Weights of a small transformer language model.
Architecture: LayerNorm before each block, rotary positions, untied embeddings, normalized queries and keys, attention and MLP in parallel.
Each number is 128 + 32 x the weight over its row's rms, rounded and kept within 0 to 255. Layers, rows and columns count from 0. The size above them is the row's rms in percent of the matrix's.

# layer 4 attention query, 192x256, rms 0.104, rows 0-48, columns 0-63
size [ 96 101 102  77 100  89  74 102  93  95  95  96  94  96  94  99  99  97  93  99  97  94  95  98  98  94 101  97 100  94 100  99  95  87  95  84  90  94  90  84  91  97  95  98  92  98  98  99 100]
[[147 147 148  45 165 135 145 128  75 142 168 155  99 147 186 120 141 161 151 119 123 153 139 111 102 120 124 104 111 125 112 173 144 125 167 152 101  66 134  66  87 157  69  57  99 186 117 123 147 103 196 121  89 148 148 116 127 131 168 111  92 161 158 120]
 [158 111  95 168 107 119 135 146 121 135  81 108 136  84  70 168  74 113 128 160 156 139  81  88 136 109  99 136 160  55 156 146  97  94 110 114 120 157 135 176 147 128 124 113 186 113 139 142 137 135  78 157 130 103  87 160 136 117 131 161 136  98 110 114]
 [146 129 181 122 120  83 127  89 175 136 163 132 142 202 130 102 176 189 116  54  64 119 184 163  96 157 158 161  89 179 112 143 159 103 157 116 120 141 108  90 142 117 126 129  70 135 131 115 130 123 169 171 122  97 160  70 170  92 141 121 128 155 168 128]
 [115 129 111 144  78 132 156  94 129 134  97 118 126 122 161 139 113  91 141 112 143 158 112 165 101 107 144 110 131 210  95 124 143 152 142 129 130 129 100 157  84  98 154 118 122  85  73 152 121 116 184 112 139 101 132 160 146 106 122 109  44 127 102 141]
 [145 112 154 123 148  98 178 130 120 143 199  93 136 119 168 161 127 162 159 122 151 149 181 133 140 191 171 194 121 159 135 208 134 109 141  97 101 124 125  88 140 125  83 131  97 131  68 155 146  92 167 153 159 132 174 143 131  84 108 112  90 125 124 149]
 [138 122 100 170 132  85  89  73 215 143 175 141 147 222 170  90 103 184 139  77 114  94 182 206  90 146 149 150 123 163 119 138 161 143 163 100 104 142 100  81 110 168 127 126 112  93 102 104 150  92 155 170 158 100 123 120 116  89  99 124 113 153 127 138]
 [161 149 144 136 141 139 133  91 143 127 170 110 159 156 163 105  77  77 159 127 104  87  94 137 149 121  89 102 136 192 120 131 101 139 139 159 127 101 132 150 135 110 147  94 140  96 114 175 149 123 125  89 117 135 138 145  86  94  69  98 102 133  58 158]
 [114 113  80 130 127 138 142 153  98 118 101  95 117  84 134 159  67  75 158 187 162 124  75 104 156  99 125 107 127  87 136 120  87 161 106 107 122 146 151 163 108 117 136 132 189 116 104 148 166 164  65 126 154 158  90 192  83 158  84 116 136  83  63 145]
 [ 94 174 203 136 138 104 128  57 168 119 120  85 158 114 146 129 204 107 124 136  80 119 151 156 152 157 179 140 125 141  38  97 155 153 161 152 232 142 141 125  89 126 117 153  47 132 161 166 140  69 100 144 146 144 124 123 126 156 165 152  67 136 103  73]
 [158 156 165 112  77 153  84  97 115 162 114 161 158 184 149 188  63 142 154 151 161 128 114  74  99 136 102 178 182 194 150 191 122 117  94 129 135  87  39 205 164  91 144  97 101 146 102 127 114  52  77  78 144 142 112 114 152 161 101 175 111 154 143 106]
 [ 95 127 155  94 115 157 124 180  70  83 175 175 148 162 204  90 154  81 141 110  92 116 160 115 126 100  55 129 117 158 136 121 137 158  73  31 141 132  66 126 167 148 104 180 147 105  76 143 122 162 125 145 144 140 103 165 143 121 156 100  66 152 121  63]
 [138 158 150 164 141 148 145  64 194 102 111 110  75 148 138 100  69  94 122 114 130 106 196 131  95  92 122  99 111 173 152 132 233 193 150  71 168 214 111 130 139 129 161 168 139 159 134 123 115 151  65 120 142 120 153 164 145 127 111 165 107 141 126 123]
 [104 172 163 161 152 161 147 117 152  96 138 141 136 112 138 135 123 118 100 109 155 127 103  93 131  91 141 101  61 101 138 132  81 127 150 114 161  92 159 104  47 163 150 114 166 117 156 107 167  96  86 155 101 156 122 109  96 138  96 113 133 102 142 141]
 [124 172 145  94 134 182  76 147 126 139  95 154 149 157 114 139 121  95 133 122  89 118  97 134 160 148 124 153 100 104 118 114 155 172  79 164 125  62 165 165 150 144 156 182 121 160 157 167 140 109 175  90 135 149 146 104 186 190  86 144 109 107  36 114]
 [117 168 132  89 126 118 114  69 146 121 167 121 138  81 112 122 140 120 145 121 107 141 123 125 146 113 146 117 122 123 141 128 128 121  83 173  71 173 128 161 135 167  79 107 160 162 218 109 124 151 144  91 114 163 105  94  95 107  85 148 112  86 145 140]
 [ 93 129 132 163 111  74  94 136 155  52 181 142 120 174  77 102 180 155 163 121  95  76 123 136  90 104  85 194 145 118 157 191  79 114 133 184 100 164  67  92  87  71 146 162 147 111 161 116  82 104 195  68 132  72 148 149 106 165 171  89 106 140 126 141]
 [154 105 117 173 140 143 139 175 176 180 101 109 107  87 128 163 113 131 115 142  87 153 145 139 116 192 105 125 187 175 166 150 111 129 137 131 160 137  71 107  65 115 102 163 133  59  81 116  97 130  87 175 136 105 134 104  58 169 139 133 142 132 146 137]
 [ 93 151 186 144 202  66 124  98 133 204 130 106  94 122 117 138 184 181 164 102 155  99 107 104 111  80 123  87 164 155 125 144  61  92 107 132  74  48 136 113 142 136 111 167 126 171 191 205 133 154 151 201 169 127 143 162  98 172 152 167 162 169 117 134]
 [136 139 119  98 116 129 151  75 132  97 110  98 119 170 175 110 158 144 102 102  78 120 141 135 182 124 130 155  79 126  86 143 169 158 148 148 141 111 122 117 165 103 120 102  78 132 139 136 116 102 181 109 113 180 140 147 123 135 110  66  84  67 138 126]
 [146 166 139 112 209 152 128  77 128 153 147 112 118  93 135  86 103 119 148 154 169  97 168 127 141 137 171 116 152  92 144 194 146 168 114 138  73 150  89 148 100 103 125 120 133 113 141 103 119  95 176 128 113 185 114 124 105 145 181 157 133 105 142 137]
 [129 104 170 108 145 118 145  93 150 121 135 153 128 104 133  95 126 109 106 124 162 131 156 160 122 202 207 108 137 120 144 167 163 148 163 128 139 115 139 150  95 112 161  99  97  95 163 116 154 126 148 107 142 130 177 134 106 134  91 145 116 106  79 168]
 [113 179 133  66 138 187 189 139 143  95  75  75 162 133 107 135  95 155  96 121  56 161 181 131 168  87 117 113 101 112 104 161 106 134 180  73 105 170 163 174 109 154 114 180 145 123 142 111  96 115 180 114 106 189 136 115 124  77 136  79  95  94  94 134]
 [161  77 159 152  97 156  70 131 145 116 103 114 133 166 101 143 136 158 105 143 125 129 111 111  79 167 104 138 166 154  88 152  70 133 159  52 116 147 106 133 109 135 150 184 116 135 148 140  84 150 106  68 158   8 102 112 127 140 145 118  78 154 142 104]
 [138  72 106 117  90 160 160 123 139 142 178 117  66  98 147 175 178 142 168 135 113 142 135 190 170 107 169 139 134  53 105 127 121 124 193 162 104 118 143 151 171 169  63  50 127 155 213 118 157 114  80 126 108  90 140 152  87  89 140 146 122  76 143 165]
 [ 80 145 177 104 107 150 125 107 157 131  93  93 172  78  82 129 132 117 107 128 127 132 146 135 136  81  70 153 157 203 132  98 110 141  87 145  96 124 108 104 108 144 106 150 100 141  51 134 174 126 161 120 173 103 113 147 118  99 124 155 127 157 143 109]
 [140 120 213 124 137 131 118  84 142 176 120 152 162 159  86  82 145 160 196 164 162 122 168 103 136 101 122 130 118  87  94  98  80 112 138  64 135 129 171 111  60 139 129 156 212 158 144  65 146 108 121 125 177 102 151  91 104 170  61 120 178 130 125 142]
 [181 190  89  95 141 127 107 167 126 140 119 155  98 116 128 151 136 152 107 171 153  87 124 137 140 125 170 112 153 141 124 119  85 179 139 140 145  90 101 178 115 145 186 123 137 145 127  87 144 129  54 192 141 141 114 148 198 118 117 136 134  93 175  84]
 [130 147  79 171 162 144 110  98 136  63 112 108 179 111  94 144 113 138 167 123 133 156 167 102 133 119 140 124 145 120 155 146 113 132 133  86 109 124 111 154 192 128 130 176 145 112  68 176 133 119 112  83  85  97 151 143 148 133 120 128 147 133  36 110]
 [159 108 104  96  66 132 136  92 133 110 125 110 185 107 138 112  94 115 170 102 128 120  86 134 166 123 116 123  98  76 126 188 142 161 131 137 132 164 169 112  69  97 133 144 186 119 144 149  63 148 156 202 107 105 143 129 123 121  58 123 159 141  73 154]
 [130 175  81 163 189 110 146 137 142  80 143 141 112  95 181 149 111 118 164  71 127 114 111  84 147 134 147 167 121 138 120 174 144 111 149 127 141  96 147 109 103 161 184 104 114 101  93  84 102 110 131 168 173 113 146 120 148 190 118 204 130 133 148 109]
 [142 119 117 199 106  77 148 125 117 126 188  90 161 105 171 185 125 110 142 146 136 180 198 109  77 117 150  92  82 110 111  96 145 141 167 135  97  90 135 175 125  95 145 118 113 140 135 142  90 140  81 135  85 100 128 131 127 149 138 116 138 107  78 173]
 [105  67 145 121 141 116 134  76 163  87 194 172 166 145 149 143 110 157 133 122 110 164  88 114  99 163 143 131 181 119 124 110 156 173 115 123 142 135 121 133 127 156 104 106 138 158 160 113 135 162 140 116 171 118 111 116 138 121 162 169  98 160 166 135]
 [100 159  60  91  98  78 171 128 159  61 105 131 141  99 147 121 151 145 146  69  88 134  80 178 130 141 139 106  54 123 134 141 138  87 103 200 216 145 156 138 123  88 134 146 128  97 149  97 101 139 142 151  36  96 128  76 134 115 133  61 124 151 120 141]
 [152 132  90 128 155 118 165 165  76 116 140 109 127  75 161 144  63 103 172 154 155 140  75 119 130 140 168 160 170 105 124 193 155 142  62 157 104 173 150 191  91 116 154  86 151 122 119 124  75 103  86  84 123 161  91 148 128 148 113 105 107 100 133 227]
 [162  99 197 135 140 169 140 140  73 152 153 115 114 100 150 168 103 105 126 176 198 119 105 113 110 102  90  90 205 121 120 140 101 198 135 125  91 108 107 135 143 128 159 134 151 179 118 150 130 141  89 113 174 153 143 171 114 174  95 195 135 104  93 149]
 [163  92 189 123 155 165 127 145  74 147 135 110 111  86 150 175 101 108 126 180 192 131  81  90 113 115  91 113 190 115 141 134  98 188 124 116  93 122 109 139 132 107 145 122 160 164 119 156 138 120  86 107 176 150 128 171 127 161  89 195 127  88  77 141]
 [115 164  91 133  91  95 190 128 146 112 117  52 108  74 154 116 129 112 132 118 108 121 106 152 102 118 119 104 109 137 114 167 127 151  73 117 139 132 117 191 119  99 174 148 142 148 184  91  61  98 119 120  84 147 138  71 150 116  96  62 106 106 148 145]
 [146  95 177 205 135 179 109 147  92 150 124  92  98 145 111 142 105  91 134 160 183 147 149  83 111 111 102 117 224 153 121 117 113 181 116  87  48 119  93 137 133 150 137 139 136 141 119 169 132 123 105 135 221 158 135 199 171 148 116 209 102 136  94 116]
 [166 174 161 130 134 116 128 130 104 115  92 173 160 121 111 136 175 136  92 204 147 162  58  94 128 125 123 130  99 136 166 108 120 112 134  82 124 146 115 175 126 115 123 137 134 109 103 157 120 110 144 146 147 131  69 132  73 137 148 150 135  60 149 119]
 [126 169 148  96 161 137  84  39 109 136 113 162 100  87 101 103 153 106 115 127 190 151  92 161  75  76 159 165 123 133 165  87 102 129 100 155 144 188 108 186 115 144 128 152 108 149 117 214 101 150 115  91 125 114  73 114 108 167 122 130 151 123  89  93]
 [106 129 145 123 115 112 142 100  94  61 127 209  85 112 115 119 149 116  92 113 105 134 147 161 111 138 105 197 110 176 150 117 130 125 111  80 164  99  71  49 120 125 144 120 116 111 139 113 145 109 121 139 122 102 143 115 211 176 194 126  96 150 156 122]
 [122 220 108  62  97  99 105 117 161  71 133 120 119 123 135 139 133 177 196 137 143 114  37 129  72  70 136 120 114  73 114 157  78 129 106 155 101 168 140 100  91 166 211 126 104 190 130 162  78  83 142 123 129  92  65  99 118  86  97 111 208 119 156 125]
 [140 145 167 176 107 114  97 139 158  94 183 119 160 121 126 147 150 127 108 118 125  75  65 103 115  62 118  94  73  46 142 150 123  81 202 124 183 128 141 154 155 188 168  83 196 136 100 200 191 130 115 178 107  41 137 130 135 116 122 223 148 194 195 130]
 [134 105 137 130  64 120 143 103 159  98 159 118 143 178 145 156 124 189  71 148 104 110  49 153 114 140 138 142 102  99 146 134 115 151 152  64 159 115 167  97 161 118 154  81  80 140 124  66 125 194  80 185 185 148 163 162 144 100 147 117 110  60 144 116]
 [121 168 149 123 127 128 160  81  93 140 145 214 109 102 185 102 179 138 135 159 173 107 131 132  74  95 189 101 189  93  96 110 120 130 164 102 127 112  78 121 110 152 108 131 127 149 178 126 153 180 123 120 167 137 148 126  82 159 119 183  58 109 106 133]
 [101  92 145 117 100  63 165 174 126 170  97  97 125 128 121 133 148 112 126 104 217 144 155 179 132 179 134 134 102 120 159 100  98  96 164 131 133 153 117 178 161 109 122 131 175 136 135 123  77 134 168 176 163  30 206 125 161 116  73 132 180 123 107 150]
 [158  61 130 175 100 167  77 116 135 175 103 125 110 157  81 165 127 155 100 104 113 112 152  89 122  95  63 145 103 139 156 149 210  75 133 152 144 129 172 125  76 182 100 121 122 140 122 156 168 126 118 149 124 101 164 186 142 195  97  78 131 143  64  85]
 [166  98 154 104 157 104 167  88 151 148 129 137 102 144 173 106 132 107 164 159 125 141 160  87 163 133  61 122 189 137 177 114 124 107 137 130  34 127  69 109 134 166 176 139 160  80 102 118 114 144  93 160 112 144 139 131 122  79 106 163 161 119 137 100]
 [108 101 110  73 100 145  87 119 121 148 207 163 179 160 178 133 123  81 132 158 158  96 163  94 134 148 157 175  93  81 101 126  83 166  99 168 122 117 137 122 107 107 155 164  83 163 106 152 194 130 127 133 112 205 117 133 171 173  99 133 101 153 136  70]]